Weights of a small transformer language model: MLP 1152 GELU, LayerNorm before each block.
Each number is 128 + 24 x the weight over the matrix's rms, rounded and kept within 0 to 255. Layers, rows and columns count from 0.

# layer 15 MLP down (transposed), 1152x192, rms 0.13, rows 1005-1073, columns 0-47
[[129  86 136 148 135 150 133 109 114 160  75 108 113 105 129 136 130  77 137 121 172 115 124 121 125 106 129 157 144 125 157 143 114 150 119 131 157 129 132 136 115 163 134 113  59  82 118 145]
 [108 138 149 100 106 147 142 133 114 141 174 125 150 207 164 174 130 146 129 115 177 143 119 172 117 107 116 130 168  65 142 141 103 122 109 106 108 120 158 170 120 131 133 151 120 144 140 171]
 [115 141 139 149 134 164 101  97 140 144 126 133 128 108 134 131  94 124 139  81 171 134 127 127 129 141 116 146 119 158 108 118 139 122 126 130 120 121 176 123 129 130 101 117 138 136 131 135]
 [137 132 151 148 125 151  90 120  92 123 126 122 177 121 165 145  99 141 131 177 150 127 173 127  98 123  82 133 142 104 131 106 153  82 113 140 136  88 167 141 138 115  98  98 153 151 131 167]
 [136 142 161 165 165 141 148 130 105 141  81  66 123 130 132 133 164 112  87 149 136 119 134 137 138 154 116 121 112 138 129  94 128 141 144 153 117 161 110 134 108 157 117 121  95 132 132 121]
 [151 141 102 165 137 146 111 134 113  91 136 124 120 114 137 116 146 119 110 128 150 126 134 116 121  98 129 108  95  76 120 118 129 129 144 133 131 148 123 125 122 103 119 114 139 121 132 113]
 [123  92 117 136 145 131 220 116 128 124  91 100 120 142  81 146  91  73 172 109 119  82  99 171 135 111 121 133 112 158 112 116 137 129 128  99 128 146 127 127 111 152 173 117 123 106 121 145]
 [140 138 138 111 139 124 184 120 123 122 116 107  95  98 134 119 161 143 139 117  73 122 152 142 180 111 123 119 131 110 125 112  87 145 148 141 128 173 141 116 107 107  99 170 163 158 112 104]
 [166 148 160  83 152 114 146 128 114 125  96 127  71 154 145 122 160 127 119 131 115 107 103 138 133 129 105 148 138 113 161 121 113 119 144 132 164 136 138 128 150 132 147 141 150 132 158  92]
 [136 127 133 152 151 132  94 148 113 130 106 124 107 144 103 127 124 111  99 136 141 116  92 138 113 112 147 139 133 138 111 152 117 110 128  93 135 128 167 100 151 103 111 128 118 125 132 136]
 [100 161 128 151 105 142 135 167 156 151 106 111 136 126 138  92 140 151 122 166 110 146 127 132 143 149 131 111  97 123 108 140 153 113 139  43 153 114 127 127 141 128 110 126 120 134 104 134]
 [ 77 125 155  98 167 136 165 127 148 117 193  73 146 176 142 156 122 116 146 110 178 119 135 151 118 131 177 121 170 150 125 152 137 118  93 153  87 125 155 151 109 142 173 123 138 113 141 119]
 [116 131 102 132 169 111 109 146  73 125 137 131 115  58 124 149 114 151 130 171 128  78 141  90 168 126 113 129 173 149 166  82 136 114 186 170 124 157 113 143 118 133  96  86 114 115  94 151]
 [ 95 123 120 104 129 156 142 135 110  93 131 112 105 132 112 138 158 141 151 112 163 151 130 125 127 122 170 137 137 132 158 137 160 155 142 100 147 136 123 112 129 104 153 109 143 139 162 127]
 [100 128 157 133 132  93  99 136 135 160 136 136  89 133 134 106 159 121 141 127 120 156 146 136 135 130 107 164 136 146 132  78 161  86 152 143 126 132 132 122 114  80 131 111 134 164 108 135]
 [ 94 142 165 102  91 121 136 141 141 146 158 104  93 146 140 109 147 141 144 120 159 132 144 146 150 116 151  75  88 111 149 164 127 137 146 128 134 100 135 110 124  96 185 135 120 103  87 130]
 [140 105 103 108 147 125 112 128 180 152 131  93 150 140 112 127 116  91 128 141 134 110 120 133 107 131 122 106  90 117 135 130 122 167 133 104 150 140 124 132 133 140 127 124 152 107 134 132]
 [129 139 128 139 126 155 118 106 148 130 118 120 126 137 136 178 148 125 115 140 126 123 124 124 157 136 111 143 118 123 129 112 137 134 141 125 141 114 136 156 153 112 118  88 130 151 134 128]
 [121 127 115 172 142 134 106 132 141 127 159 136 110 124 163 172  96 140 129 111 115 130  74  92 114 107 124 124 166 117 122 124 141 121 112  99  95  93 139 164 175 130 166 113 142 153 157 116]
 [129 136 149 139 112 129 120 102 122 150 116 158 129  98 123 131 111 145 136 122 142 144 134 141 139 123  91 146 120 164 174 132 138 108 144 122 111 125 150 115 160 102 137 115 142 158 128 135]
 [171 111 135 178 110 117 125 134  60 148 143 133 159 105  95 132 126 122 123 172 150 122 156 164 112  48 169 157 109 168 109 132 141 143 112 109 156 106  95  84 180 116  98 117 116 112 143 115]
 [114 111 117 119 122  99 163 111 169 110 122 109 109 152 121 156 149 124 112 149 144 143 105  96 154 111 131 134 102 111 126 113 122 122  91 138 135 130 149 143 140 116 137 133 100 153 168 157]
 [140 133 133 108 210 138 114 110 110 138 164 133 103 151 141 128 124 122 113 135 130 122 133 138 119 137 140  91 123 118 101 116 114 133 122 112 119 116 154 124 138 126  99 110 139 138 175 121]
 [ 99 164 105 109 127 153 151 113 128 125 123 136 104  81 128 135 104 145 107 164 166 142 138 127 132 138 118 146 176 106 118 175 114 136 116 142 114 138 136 113 123 108 149 121 145 125 153 160]
 [127 120 111 137 123 153 120  88  47 116  92 118 147 185  82 140 135 115  83 128 127  97  67 139 170 158 129 133 176 156 101 113 150 132 181  90 158 109 150  87  86 146 143 107 152 139 115 152]
 [151 132 131 111 149 173 123 142 122 140 140 122 136 120 124 106 133 158  81 165 110 158 133 131 115 139 161 119 106 124 127 108 132 135 117 140 112 112 107  78 103 132 100 157 126 144 152 147]
 [ 93 102 103 132  86 165  95 149 122  62 122 135  92 196 131 123 128 174 130 232 147 208 110 134 115 132 120 124 205 164 138 153 130 131 120 145 119  83 140 133 135  96 131 143 126 157 134 140]
 [110 138 128 156 115  66 120 122 139 117  88 146 121 115 135 135 120 105 136 118 139 128 143 119 149 122 113 131 183 122 123 135 110 153 133 120 135 118 113 133 114 137 149 107 150 150 131 138]
 [120  99 137 118 122 150 126  89 119 117  99 142 129 133  94 154 112 161 137 169 134 150  89 159 137 130 130 183 151 147 133 128 137 149 132 145 144 126 141 108 130 148  56 114 149 161 191 123]
 [ 87 178 140  97 116  75 184 140 189  89 101 130 107 120 140  92 114 182 172  86 123 140  87 134 155 160 163 106  67 155  98 142 105 132 179 138 159  98 101 126 111 121 122 129 117 124 188 125]
 [141 122 127 155  89 137  99  75 129 146 156 135 116 135 104 165 112 172 118 149 134 145 131 146 142 115 121 134 151 104 111 170 115 138 114 116 119 140 140 157 120 130 146 143 137 141  99 149]
 [110 161 115  97 116 121 109 143 140 134 104 128 139 124  98 119 157 178 139 114 116 141 100 157 174  97 168  53 107 103 110 136 100 115  73 149 149 103 114 132  87 128 113 159 118 128 119 159]
 [150 153 124  98 132 169 111 114 130 123  87 120 173 156 108 193 158 126 104 154 101 129 188 153 120 139 137  95 183 147 168 113 123 151 122  90 134 154 141 141 153  97 104 137 146 134 122 149]
 [134 148 115 129 134 106 114 135 145 127  95  93 125 153 117 131 129 164 144 136 134 113 136  97 107 152 113 107 151 133 146 120 111 127 103 150 100 159 140 158  57 151 112 132 147 134 124 134]
 [160 117 141 107 125  78 102 120 161 133 144 125 110 142 147 147  92 114 139  98 189 154  98 112 165 101 113 131 131 108 102 177 166 115  64 113 136 115 121 133 119 140  90 171 125 145 108 104]
 [115 138 142 127 116 110 120 148 173  91 120 134 127 107 150 147 106 140 119 133 126 140 122 132 132 109  93  95 133 129 161 125 134 151 130 142 116 133 124 153 122 132 142 117 151 127 131 126]
 [131 150 229 151 155 157 107 136 167 121 144 107 112 122 174 129 150 143 111 127 147 115  71 105 100 153 144 141 146 107 195 165 142  82  59 122 129 168 180 111 160 147  94 111 122 103 124 153]
 [130 141  83 149 134  86 117 154 114 149 126 119 149 105 144 158 126 153 146 140 127 173 106 114  90 106  96 139 127 113 137 123 159 134 146  87 144  89 116 128 116 138 139 134 115 139 100 118]
 [117 150 131 136 102 114 180  67  89 150  85 150 138 146 147 168 152 138  92 143 107 175 161  85 134 134  96 154 142 179 165  95 152 159 121 101 135 106 192 154 135 121 179 150 106 124 120 147]
 [134  86  89 124 159 111 119 169 162 102 129 136 165 128 143 106 128 133  98  41 126 123 143 156 138 151 173  97 117 128 118 110 133 166 169 132 125 140 109 149 148 142 162 118 125 146 155 112]
 [116 128 134 138  77 130 121 127 117 132 129 120 103 120 125 124 137 113 123 123 144 125 111  98 118 108 111  93 114 133 160 167 125 110 138 144 137 134 109 115 141 125 122 135 147 108 112 111]
 [122 132 135 149 177 118 121 122 111 176 135 127 129 115 102  94 113 147 130 138 108 174 113 137 132 117 134 139 146 191 133 149 127 114 128 126 150 106 151  95 156 123 106 139 108 150 106 132]
 [103 118 142 126 187  92  87  97 137 142 134 124 153  97 143 117  62  95 113 118 114  94 138 127 108 120 102 171 117 124 102 104  70  60 139 115 132 180 152 141 177 111 142 184 113 139 128 133]
 [162 155 141 120 148 127 180 118 156 116 102 125 149 117  84 178 110 150 116 151 117 124 124 119  88 103 134 146 118 117  93  74 125 132 116 128 139 125 166 157 121 131 136 123 135 144 151 119]
 [167 126 154 166 151  76 154  99 127 145 126 119 127 147 137 103  87 117 153  45 116 118  84 170 162 106 136 164 122 149 128  85 158 108  85 127  85 120 121 132 172 139 138 113 136 135  77 177]
 [151 117 132 111 151 160 112 109 144 130 157  94 110 121 125 113  99 128  86 126 126 114 119 101 130 117 138 132  93 120 121 137 142 159 177 123 113 149 125 135 133 172 120 155 167 141 138 131]
 [129  59 156 112 130  88 112 130 134 102 129 148 149 139 113 140 130 150 161 129 116 111 133 174 131  85 135 114 150 116 134 123 150 150  96 129 116 152 157 167 173 108 151 152 147 101 138 116]
 [126 164 102 136 152 139 140 177  94  89 127 128 190 149  76 133 110 111  90  80 133 121 125 123 154 155 100 161  84 138 155 128 140 104 103 124  90 142 100 122  89 105 124 115 149  94  81 132]
 [ 92 138 126 115 143 135 120  91 169 112  96 133 111 146 133 141 110 102 137 120 153 146 109 122 135 125 114 165  98 124  94 145 151 149 152 146 127 118 126 127 129 134 108 151 106 147 132 135]
 [ 96 163  99 128  91 173 124 131 154 116 110 145 134 170 148 161 163 156 161 125  86 158 144 164 134 130 137 137  94  84 140 124 142 123 132 105 111 162 113 112 134 145 106 133 147 170 111 117]
 [124 116 124 158 137 135  99 173 117 128 125 147 107 112 146 136 129 120 107 130 113 163 126 105  99 135 141 125 147 129 137 139 101 127  70 135 109 165 158  85 100  85 122 142 135 117 165 155]
 [137 117 114 135 135  97 123 119 162 155 130 107 122 105 122 150 109 126 156 158 149 119 152 104 118 129 111 132 164 141 125 135 159 167 139  89 150 155 100 133 135 107 137 144 100 121 145 128]
 [131 135 114 131 183 139 110 104 124 122 114 133 129 156 133 149 141 160 138  98 116 103  88 127 134 118 149 131 136 112 113  89 133 132 134 126 162 150 130 130  87 129 149 118 150 169 146 121]
 [130 129 138 131 134 114 160 106 124 147 126 121 110 112 122 121 102 152 103 125 133 134 142 130 144 161 107 116 150 150 138 112 164 120 135 122 125 122 143 137 145 129 138 112 123 116 121 114]
 [ 88 145 138 115 142  91 159 161 195 107 118 104 127 127 143 119 151 128 132  96 150 122 109 133 138 160 175 119 131  78 122 199 166 158 104 144  82 124  96 145 129 152 111 130  75 123  99  84]
 [ 82 146 141 108 113  93 131 131 106 135 108 124 124 173 116 153 134 137 153 103 173 138  97  97 120 167 143 121 153 138 147 100 126  76  86 101 144 119 131  84  98 139 117 110 138 107 126  93]
 [149 131  82 147 102  95 117 117 101 120 147 152  84 152 129 132 155 150 100 138 111 132 171 139 125 139 122 158 170 132 180 107 112 131 149 119 159 128 149 168 150 164 105 142 145 113  93 147]
 [102  92 115  88 138 156 135 137 120 138 144 149 140 103 122 115 117 124 130 115 116 134 181 149 136 175 138 131 115 154 103 135 153 137 157  96 163 138 147 105  95 163 116 120 149 160 125 133]
 [114 104  88  54 133 146 129 119 105 148 109 103  74 125  68 134 154 137  83 155 136  97 157 117  84 138 122 120 125 175 133  85 162 130 133 145  96  98 179 106 152  86 127 175 167  97 144  86]
 [149 124 150 113 130 129 130 138 152 103 136 118 106 172 141 169 158 108  84 111 134 108 109 125 145 163  56 125 166 195 143 116 117 107 141 129 146 139 105  95  65 165 134 101 142 112 129 138]
 [204 121 141 147 138 192 137  98  83 108  80 135 147 128 148 109 111 124 117 117 183 110 164 121 205 139 124 134 128 147 128  76 119 125 153 127 128 199 112  93 121 147  91 148  95 107 170 110]
 [124 100 157 125 127 118 139 132 157 165 154 134 130 152 170 147 137 142 114  93 126 110 130 112 165 136 102 115 137 131 142 156 121 118 152 125 114 114 151 122 113 127 123 135  99 135 129 102]
 [112 133 126 120 102 166 147 138 148 121 111 145  95 176 134 143 121 148 188 148 151 144 151 137 118 143 142 134 174 126 144 114 132 126 109 123 122 126 141 126 148 120  78 145 159 172  89 109]
 [ 98  68 108 132  98 140  92 111 119 112 136 136 103 109  92 111  93 120 144 149 130 127  87 129  99  92 157 118 188 143 105 162 136 113  70 114 111 140 161 130 111 126 110 139 134 141 140 116]
 [ 91 132 114 108 100 142 131 140 144 169 143 111  94 148 125 148 164  49 104 121  96  77 131 102 121  88 103 119 157 108 125 173 122  86  89 129 159 151 111 166 133  99 151 161 152 135  84  92]
 [151 107 120 101 135 133 164 162 108 128 122 162 117 139 105 128 156 187 137 150 114 180  96 135 127 140 105 127 166  89 131 153 114 130 146 119 135 113  64 107 126 124 115 117 152 108 120  99]
 [125 137 126 136  76 126 139 127 126  98 131 138 124 156 149 144 124 118 129 125 128 137 108 126 137 148 114 126 154 168 161 107 115 136 133 123 151 152 132 130 129 114 115 133 133 136 152 109]
 [164 150 178 125 141 125 131 156 119  71 169  96 157 123 169 121 122 142  99 143 106 140 110 153 118 103 136 120 205 105 162 117  98  81  66 143 127 158 168 119 167 141 127 109 149 122 149 114]
 [119 117 138 119 134 119  96  95 104 128 121 144 132 166 114 120  97 134 103 109 142 111 148 163 151 144 141 127 122 133 161 136 110 126 179 152  80 160 160 164 138 142 146  80 123 128 145 150]]
# layer 15 MLP up, 1152x192, rms 0.163, rows 1006-1074, columns 0-47
[[130 139 110 148 114  84 122 142 134 145 105 130 129 123 134 102 159 164 148 133 116 142 170 122 153 139  92 100 104 147  74 149 142  92 102 143 110 125 157 140 104 122 148 109  79 105 144 125]
 [121 137 141 138 118  95 182 131 114 116  58  97 130 102 123 132 115  85 139 119 133 130 108  97 122 126  91  95 113 121 150 121 132 166  79 139 144 170 101 121  87  92 122 118  76  99 142  94]
 [108 154  92 118 108 129 146 119 129 136 107 143 121 158 137 128 117 101 125 101 114 101 111 118 132 143 127 125 135 140 123 152 116 163 153 119 120 123  65  79 170 137 160 124 120  71  93 131]
 [112 144  91 129 108  69 128 127 182 143 134 129 148 152 136 162  85 119 122 106 138 104  82 110 167 160 128 107 150 153 140 115  93 119 141 138 168 100  64  80 106 103 142 120  71 108 132 133]
 [126 100 110 100 105  85 129 158 132 104 108 150 136 165 117 134 125 165 127  74 166 111 104  98 136 122  72 154 158 133 131 140 130 156 134  86 132 147  70  91 103 122 135 119 141 115 111 115]
 [117 158 103 134 126 107 132  99 102 131 149 115 118 146 110 120 103 173 135 124 169 129 132 148 132 113 146  79 154 177 120 147 119  56 139 145 141 135  95 103 139  82  94 117 161 137  74 127]
 [149 118  79 121 114 134 100 137 115 133 112 109 184 141 103 141  96 140 137 112 117 148  99 112 105 145 159 132 131 109 138 125 152 118 120 139 163  94 109 125 115 125 132 125 106 125 139 145]
 [146 130 163 114  92 112 162 129 121 132 108 131 117 115 117 104 160 165  87 105 141  88 122 103 156 111 114 128 125 149 126 133 145 140 128 172  90 156  88 116  97 151 143 123 105  89 143 117]
 [141 112 115 112 120 114 125 128 102 105 119 169 123 176 116 131 177 166 135  91 127 130 143 105 100 142 114 115 136 129 146  91 117 137 138 126 151 159  55 124 124 185  49 131 130 115 116 123]
 [121 103  88 135 127 129 146 141 147 142  96 154 133  75 135 120 173 164 113 165 102 161 112 134 130 139 132  65 136 155 150 109 137 111  84  96  98 164 129 132 108 138 109 123 100 139 140  88]
 [ 83 113 108 138 103  97 166 124 141  94  99 103 135 159 132 155 102 147 167 147 111 106  83 113 114 107  88  48 159 155 136 111 120  94  69 107 186 156 137 115 124 139 100 118 130 112 156 107]
 [143 115  93 145 110  96 118 131 130 126 107 124 150  90 151 167  85 124 146 100 140 103 106 127 138 121 118 153 152 152  72  80 103 102 118 109 134 107 116 120 135 104 168 100 111 109 132 116]
 [ 99 129  92 134 115 160 146 174 112 122 118 144 131 177 128 172 134 124 115  88 123 131 133 111 144 126  86 132 171  98 116 112 141 138 116  86 164 111  92 123 130 124  88 140 171 109 101 118]
 [123 118 135 122 124 148 164  98 119 112 114 166 174 142 129 121 115 128 101 139 103 136 103 117  99 122 160  80 114 119 139 121 138  70 144 163 156 158 115 112  91 159 139 148 120 133 141 127]
 [131 123 112 116 127 129 117 115  99 134 101 143 150 117 126 120 144 137 184  97 126 115  93 106 132 129  93 140 191 146 136 101 111  83 108 112 128 128 100  90 135 138  97 157 108 136 126 117]
 [118 103 176 162 127 102 142 132 115 115 111 131 193 148 120 139 107 136 132 144 123 153 119 108 151 144 126 139 176 131 140 105 147 109 114 134 123 120 103 106 139  99 117 125 109 123 133 112]
 [137 126 133 116 128 136 115 132  88 119 157 133 116  95 103 134 124 143 129 141 150 118 143 119  95 106 111 100 131 119 130 121 136 136 128 158 128 161 122 127  92 114 106 119 147 116 114 116]
 [133 111 155 125 120 125 148 136 121 102 128 134 136 134 127 167 125 179  98 156 174 126 166 128 114 120 119 104 115 110 138 138 132 135 121 156 142 149 126 129 109  76 141 117 117 152  64 106]
 [127 117  98 124 123 119 143 105 125 110 122 134 143 110 115 126 136  88 105 135 121 140 143 117 114 124 135 120 128 108 115 141  77 148 109 133 156 114 115 121 114 110 142 154 122 121 129 143]
 [ 87 101 150 113 107 147 120 124  84 146 100 154 141  99  90 144 138 158 154 157 161 117  99 100 123  99 124 151  93 170 115 119 146 127 162 121 127 107 144  85 170 128 144 127 123 108 107  97]
 [123 103 108 145 114 104 117 151 140  96 131  87 136 108 128 163 165 135 132 124 152 113 122 138 118  96 114 133 145 104 187  87 148 129 108 146 150 138 125 135  84 135 121 139 124 124 100 111]
 [ 91 151  87  96 142 124 143 156 108 148 153 123 164 124 146 129  92 144 105 114 126 121 123  74 101 153 164  89 108 142 144 130 137 125 123 103 109 143 132 124 124 121 107 124 155 131 136 113]
 [ 65 165 126 136 122 139 124  90  79 119 128 108 139 139 141 162 105 184 154 115 180  97 120 154 164 105 140  86 148 129 118 138 132  86 151 117  92 115 141 118 148 116 106 129 161 127 123 109]
 [131 140 145 138  69 139 123 124  57 116 136  66 156 132 117 117 103 145  92 124 133  74 172 119 133 162 129  85 153 139 146 112  98  85 144 120 170 139 111 115 114 136 130 118 126 118 110 152]
 [107 139 134  96 123 101 130  99  71 141 146 120 131 181 148 126 112 138 152 115 131 125  80 135 136 127 113 137 163 162 131  86  84 100 116 106 127 172 119  97 154  86 117  96 129 129 101 111]
 [111 156 102 126 158 110 122 144 133 122  95 123 157 158 174 109 143 122 155  59 143 130 105  99 135 179 102 122  81 148 112 143  68 143 143 164 130 134  97 122 123 142 157 129 131 125  91 146]
 [115 104 107  98 148 134 132 147 137 131 125 103 134 113 125 133 136 104 201 130 151 130  98 115 121  97 117 135 125 142 169 135 125 118 125 113 124 165 140 121 118 125  98 139 133 132 134 104]
 [114 132  94  97 140 119 143 145  81 138 127 100 110  74  95 107 101 107 105 132 110 156 122 107 122 135 115  82 122 127 102 116  87 104  80 116 112 144 128 134 105 159 122 114 149 152 173 113]
 [ 99 126  98  66  97 135 171 105 137  79 124 131 172 114 113 122 132  94 157 121 100  97  91  92 127 148 135 100 136 135 115 107 134 146 102 151 118 139  97 111 126 130 125 145 150  99 113 114]
 [118  81 118 139  71  91 142 142 139  78 145 125 154 153 117 125  82 104 118 133 163 108 142 106 103 137  81 110 119 115 127 104 145 122 122 178  95 125 128 137 128 131 111 140 135 140 139 133]
 [134 147 134 129 115 142 167 143 115 114 155 122 132 189 113 146 101 142  98 101 153 107 130  88  90 132 139 128 146 143  94 105 128 132 134 107 123 172 110  73  64 149 140 127 104 105 156 120]
 [ 82 123  95 135 126  48 156 130 144 123 118 105  60 118 179 138  81 133 124  67 128 131  98  95  98 154  80 107 139 139 134 134  94 102 118 102 144 149  97  99 131 105 188 110 126 109 120 118]
 [138 127 133 145 100 130 121 136 125 123 101 144 138 111 120 115 136 106 124 107 185 141 137 151 153 122 136 155 122 135 155 128 144  92 126 140 103  86 118 108 168 111 133 124  83 128 125 105]
 [107 152 113 118 100 137 123 150  81  71 143 163 114 130 125 119  71 156 103 114 110 145  96  68 100 152 139 124 155 146 134 132 131  99 110 116 148 156 127  44 103  92 114 123 125 119 159 130]
 [141 125 113 133 120 128 140 119 120 114  96 133 132 148 126 122 102 143 137 111 110 143 144 128 120 105 138 142 146 106 140 101 115 120 109 150 139 157 108 157 124 152  90 156  75 130 154 139]
 [147 132  87 144 155 118  83 127 117 106  95 138 160  62 102 143 142 146 130  98 127  71 123 134  84 130 107 117 123 121 170 115 144 114 111 102 196 115 124 135 125 108 127 123 138 145 136 117]
 [ 96 143 123 123 131 111 107 180  77 161 109 125  82 101 143 126 142 116 154  97 156 168  95  94 154 138 155 145 112 138 113 106 137 115 133 104 127 124 142 102 127  95 154 102 187 138  74  89]
 [ 63 116 142 122  89  98 153 126 126 136  70 109 127 115 170 149  87 123 145 128 150 125 116 122 129  96  74  77 119 126 153 167 128 151 117 146 136  97 146 153 149  96 110 116 114 117  87 113]
 [142 140  72  97 123 110 127  79 157 103  69 100 160 151 138 113 120 158 117 114 115 146 145 124 175 136 152 141 105 109 148 109 146 113 113  99 108 120 103  99  91 146  90 113 155  95 116 135]
 [110 140 139 118 109 100 163 137 100 122 129 102  98 124 130 121 122 143 127  96 139 139 101 100 131 102 126 156 119 112 135  98 135  74 132 147 123 152 123 110 100 111 158 111  95 126 130 129]
 [133  82 119 138  96  72 144 148 168  98 136 122 144 134 120  98 111 119 188 136 115  99 118 121 128  86 110 133 149 136 100 137 113 102  74 171 107 141 143 140 144 115  93 115 123  84 104 128]
 [120 155 142 121  85 109 161 136 149  93 119 158  93 125 130 145  74 144 121 102 131 136 143  86 140 136 120 137 125 183 157 147  89 138  86 129 154 137 123 119 104 126 150 116 100 148 155 120]
 [113 116 135 137 120 118 104 134 145 135 123 128 137 105 123 138 170 152 138 155 108 124  96  94 128 117 111 127  91 196 171  94 143  82 170 136 148 125 138 137  87 146 155 111 155 121 115  98]
 [103 164 119 113 123 143 156 143 109  91 141 117 131 114 116 136 114 145 148  98 144  65 124 118 157 120 148 120  70 115 109  65 105  80 151 115 134 127 138 157 161 135 111 117 146  98  90 118]
 [121  74 112 143 133  81 127 130 147 118 120 155 129 146 117 135 120 143 145  89  98 129  95 137 107 119  69 161 149 143 106 123 123 159 113 119 191 116 122 144 106 135 107 113 130 108 153 125]
 [127 138 126  78 151 102 138 117 102 146  57 148 119 117 149 137 105 127 165  63 136  88  92  83 130 141  99 144 130 184 131 142 119 101 135  90 146 133  85 115 128 105 162 155 160 136 120 121]
 [120 143 113 113 107  89 165 148  72 129 123 175 170 114  92 132  89 171 126  99 147 135 119 101 160 146 105 163 103 136 127  95 154 108 110 135 143 137 117 107  98 134 110 107 144 107 102  93]
 [127 120 112  95  93 120 151 153 156  86  90  93 175 117 143 132 124 117 159 108 117 110 139 127 132 119 115 139 138  97 159 135  95 120 118 144 101 119 116 153  93 113 140 141 149 140 129 144]
 [120 114 122 146 106 130 149 122 142 109 149 132 176 151 132 126 115 108 142 107 166 149 124 129 152 158 129 151 146 118 131 140 125 127 152 126 163 171  96 121 124 111 124 111 150 124 141  99]
 [112 122 158 108  87 127 125 108 117  88  95  99 154 131 129 130 108 142 173 174 138  85 105 136 122  96 163 113 137 146 127 137 145  99 148 125 125 100 106 101 156 160 128 108 137 120 168  95]
 [110 111 114 102 102 136 164 124 122 103 113 145 131 130 186 163 137 118 127 106 174 130 131 125 128 122 143 124 106 124 137 122 140 136 146 167 106 119 128 122  91 125 128 109 114 126  99 124]
 [114 144 125 122 125 120 122 108 139 123  75 144 140 125 105 138 128 132 172 122 155 143 146 108 141 156  71 132 184 163 116 139 122 126 117 110 114 127 125  88 123 100  73 106 107 109  67 139]
 [ 87 109 105 122 110 111 142 137 138 106  83 116 168 116 100 141 158 118  90 140 150 133 152 105 130 117 125 156 160 116 130 116 130 102  89 155 128 127 119 117 136 104 140 107 156  86 115  85]
 [133 122 183 145 129 123  99 151 127 119 105 121 122 142 148 107  75 123 166 167 121 124  76 127 120 121 112  77 146 141 106 100  99 143 124 126 163  97 150  91 133  87  92  99 102 102 150 130]
 [122 127 120 132 106  66 153 132 117 122 109 104 146 161 111 139 126 135 171 114 124 118  99 108 136 134 122 124 144 142 148 107 111 103  86 117 160 100 137  70 116 147 131 113  97  97 122 121]
 [ 95 156 119 152 114  95 107 129 147 116 121 118 123 109 155 129  90 160 162 121 147 141  66 114 110  72 113  97 133 134 141 128  91 108 133 110 119 147 133 143 140 113  83 129 124 140 158 138]
 [109 113  91 134 109 123 112 122 133 136  86 126 139 145 136 153 108 132 124  97 130 108 131 124 113 132  92 134 116 119 163 146 120 145 121  67 160 103  77 141 150 134 147 120  98  93 113 105]
 [112 168 101  87 112  95 153 117 102  32  91 174 112 120 163 143 140 122 121 150 143 120  89 121 118 168 150 133  72 133 130  98 142 113 140 138 148 126  99 132 138 127 117 138  81 131 143 122]
 [142 194  86 141 119 153 123 161 132 108 125 138 165 113 120 115 128 136 120  81 111  96  85  91 103 146 130 144 152 172 158  38 129 164  86 119 138 144 126  82 160 122 117 101 148 118 139 105]
 [145 129  92  91 142 144 101 163 159 118 104 134  84 138 148 130 156 163 137 108  93 108 119 119 111 146 121 113 108 152 135 125 123  82 113  98 153 151 108  77 126 124 131 112 108 125 128  98]
 [106 169 141  98  89 119 151 100 129 127  91 136 147 122 128 133 150  90 138 135 129 147 103 118 131 100 142 111 137 141 120 135  91 119  68 140 122 151 166 121 128 126 115 142  94 104 182 132]
 [119 147 147 126  80 121 132 135 112 144 146 130 120 145 184 140 128 112 140  83 146 143  69 127 118  95 138 105 174 149  85 107 112 112  88 154 131 111 141  98  89 149 122 112 124 114 151 131]
 [143 178 157  91 127 158 126  97  97 106 114 111 131 142 138 173 135 153  93 139 148  71 130 109 169 133  99 105  76 130 130 111 148 142 146 133 172 129 136 121 127 145 160 145 125 133 105 121]
 [ 78 148  96 142 129  93 121 125 146 118  79 132 108 170  89 126 126 144 101  70 131 136  94  81 115 131 104 167 141 137 104 118 135 108  83 151 111 157 112  94 133 123  90 116 124 127 108 117]
 [109 179  87 114 143 161 151 164  89 132 150 127 106 125 152 157 122  90 135  79 165 123  96 103 186 119 125 136  96 128 108  78 130 118 121 126 170 136 128  90 162 109 138 149 141 113 106 128]
 [120 157 126 142 100 138 142 159 153 130  63 148 142 148 159 150 149 126 144 107 158 141  95 161 155 112 117 108 162 145 123 163 135 130 107 159 109 141 122 115 127 132 118 128 100 131 133 110]
 [ 96 157  89 127 165 125 147 144  96  52  98 126 113 100 105 110 119 131 181 161 151 135  64 126 184 119 164 108 127 144 103 135  79  81 132 125 105 147 123  72 115  82 126 134 115 144 132 139]
 [112 121 140 143 136 124 128 112  57 116 123  87 150 105 124  97 123 142 153 123 134 158 122 129 114 126 117 105 104 127 141 111 144  93 101 129 124 138 132 107  97 120  81 135 130 126 111 119]
 [106 104 124 120 133 127 172 136  91  55  94 183 162 116 119 113 179 151 112 151  82 109 111 101 134 150 101 127 129 126 135 124 113 120  91 136 134 117 120 118 110 146 142 122 111 138 137 127]]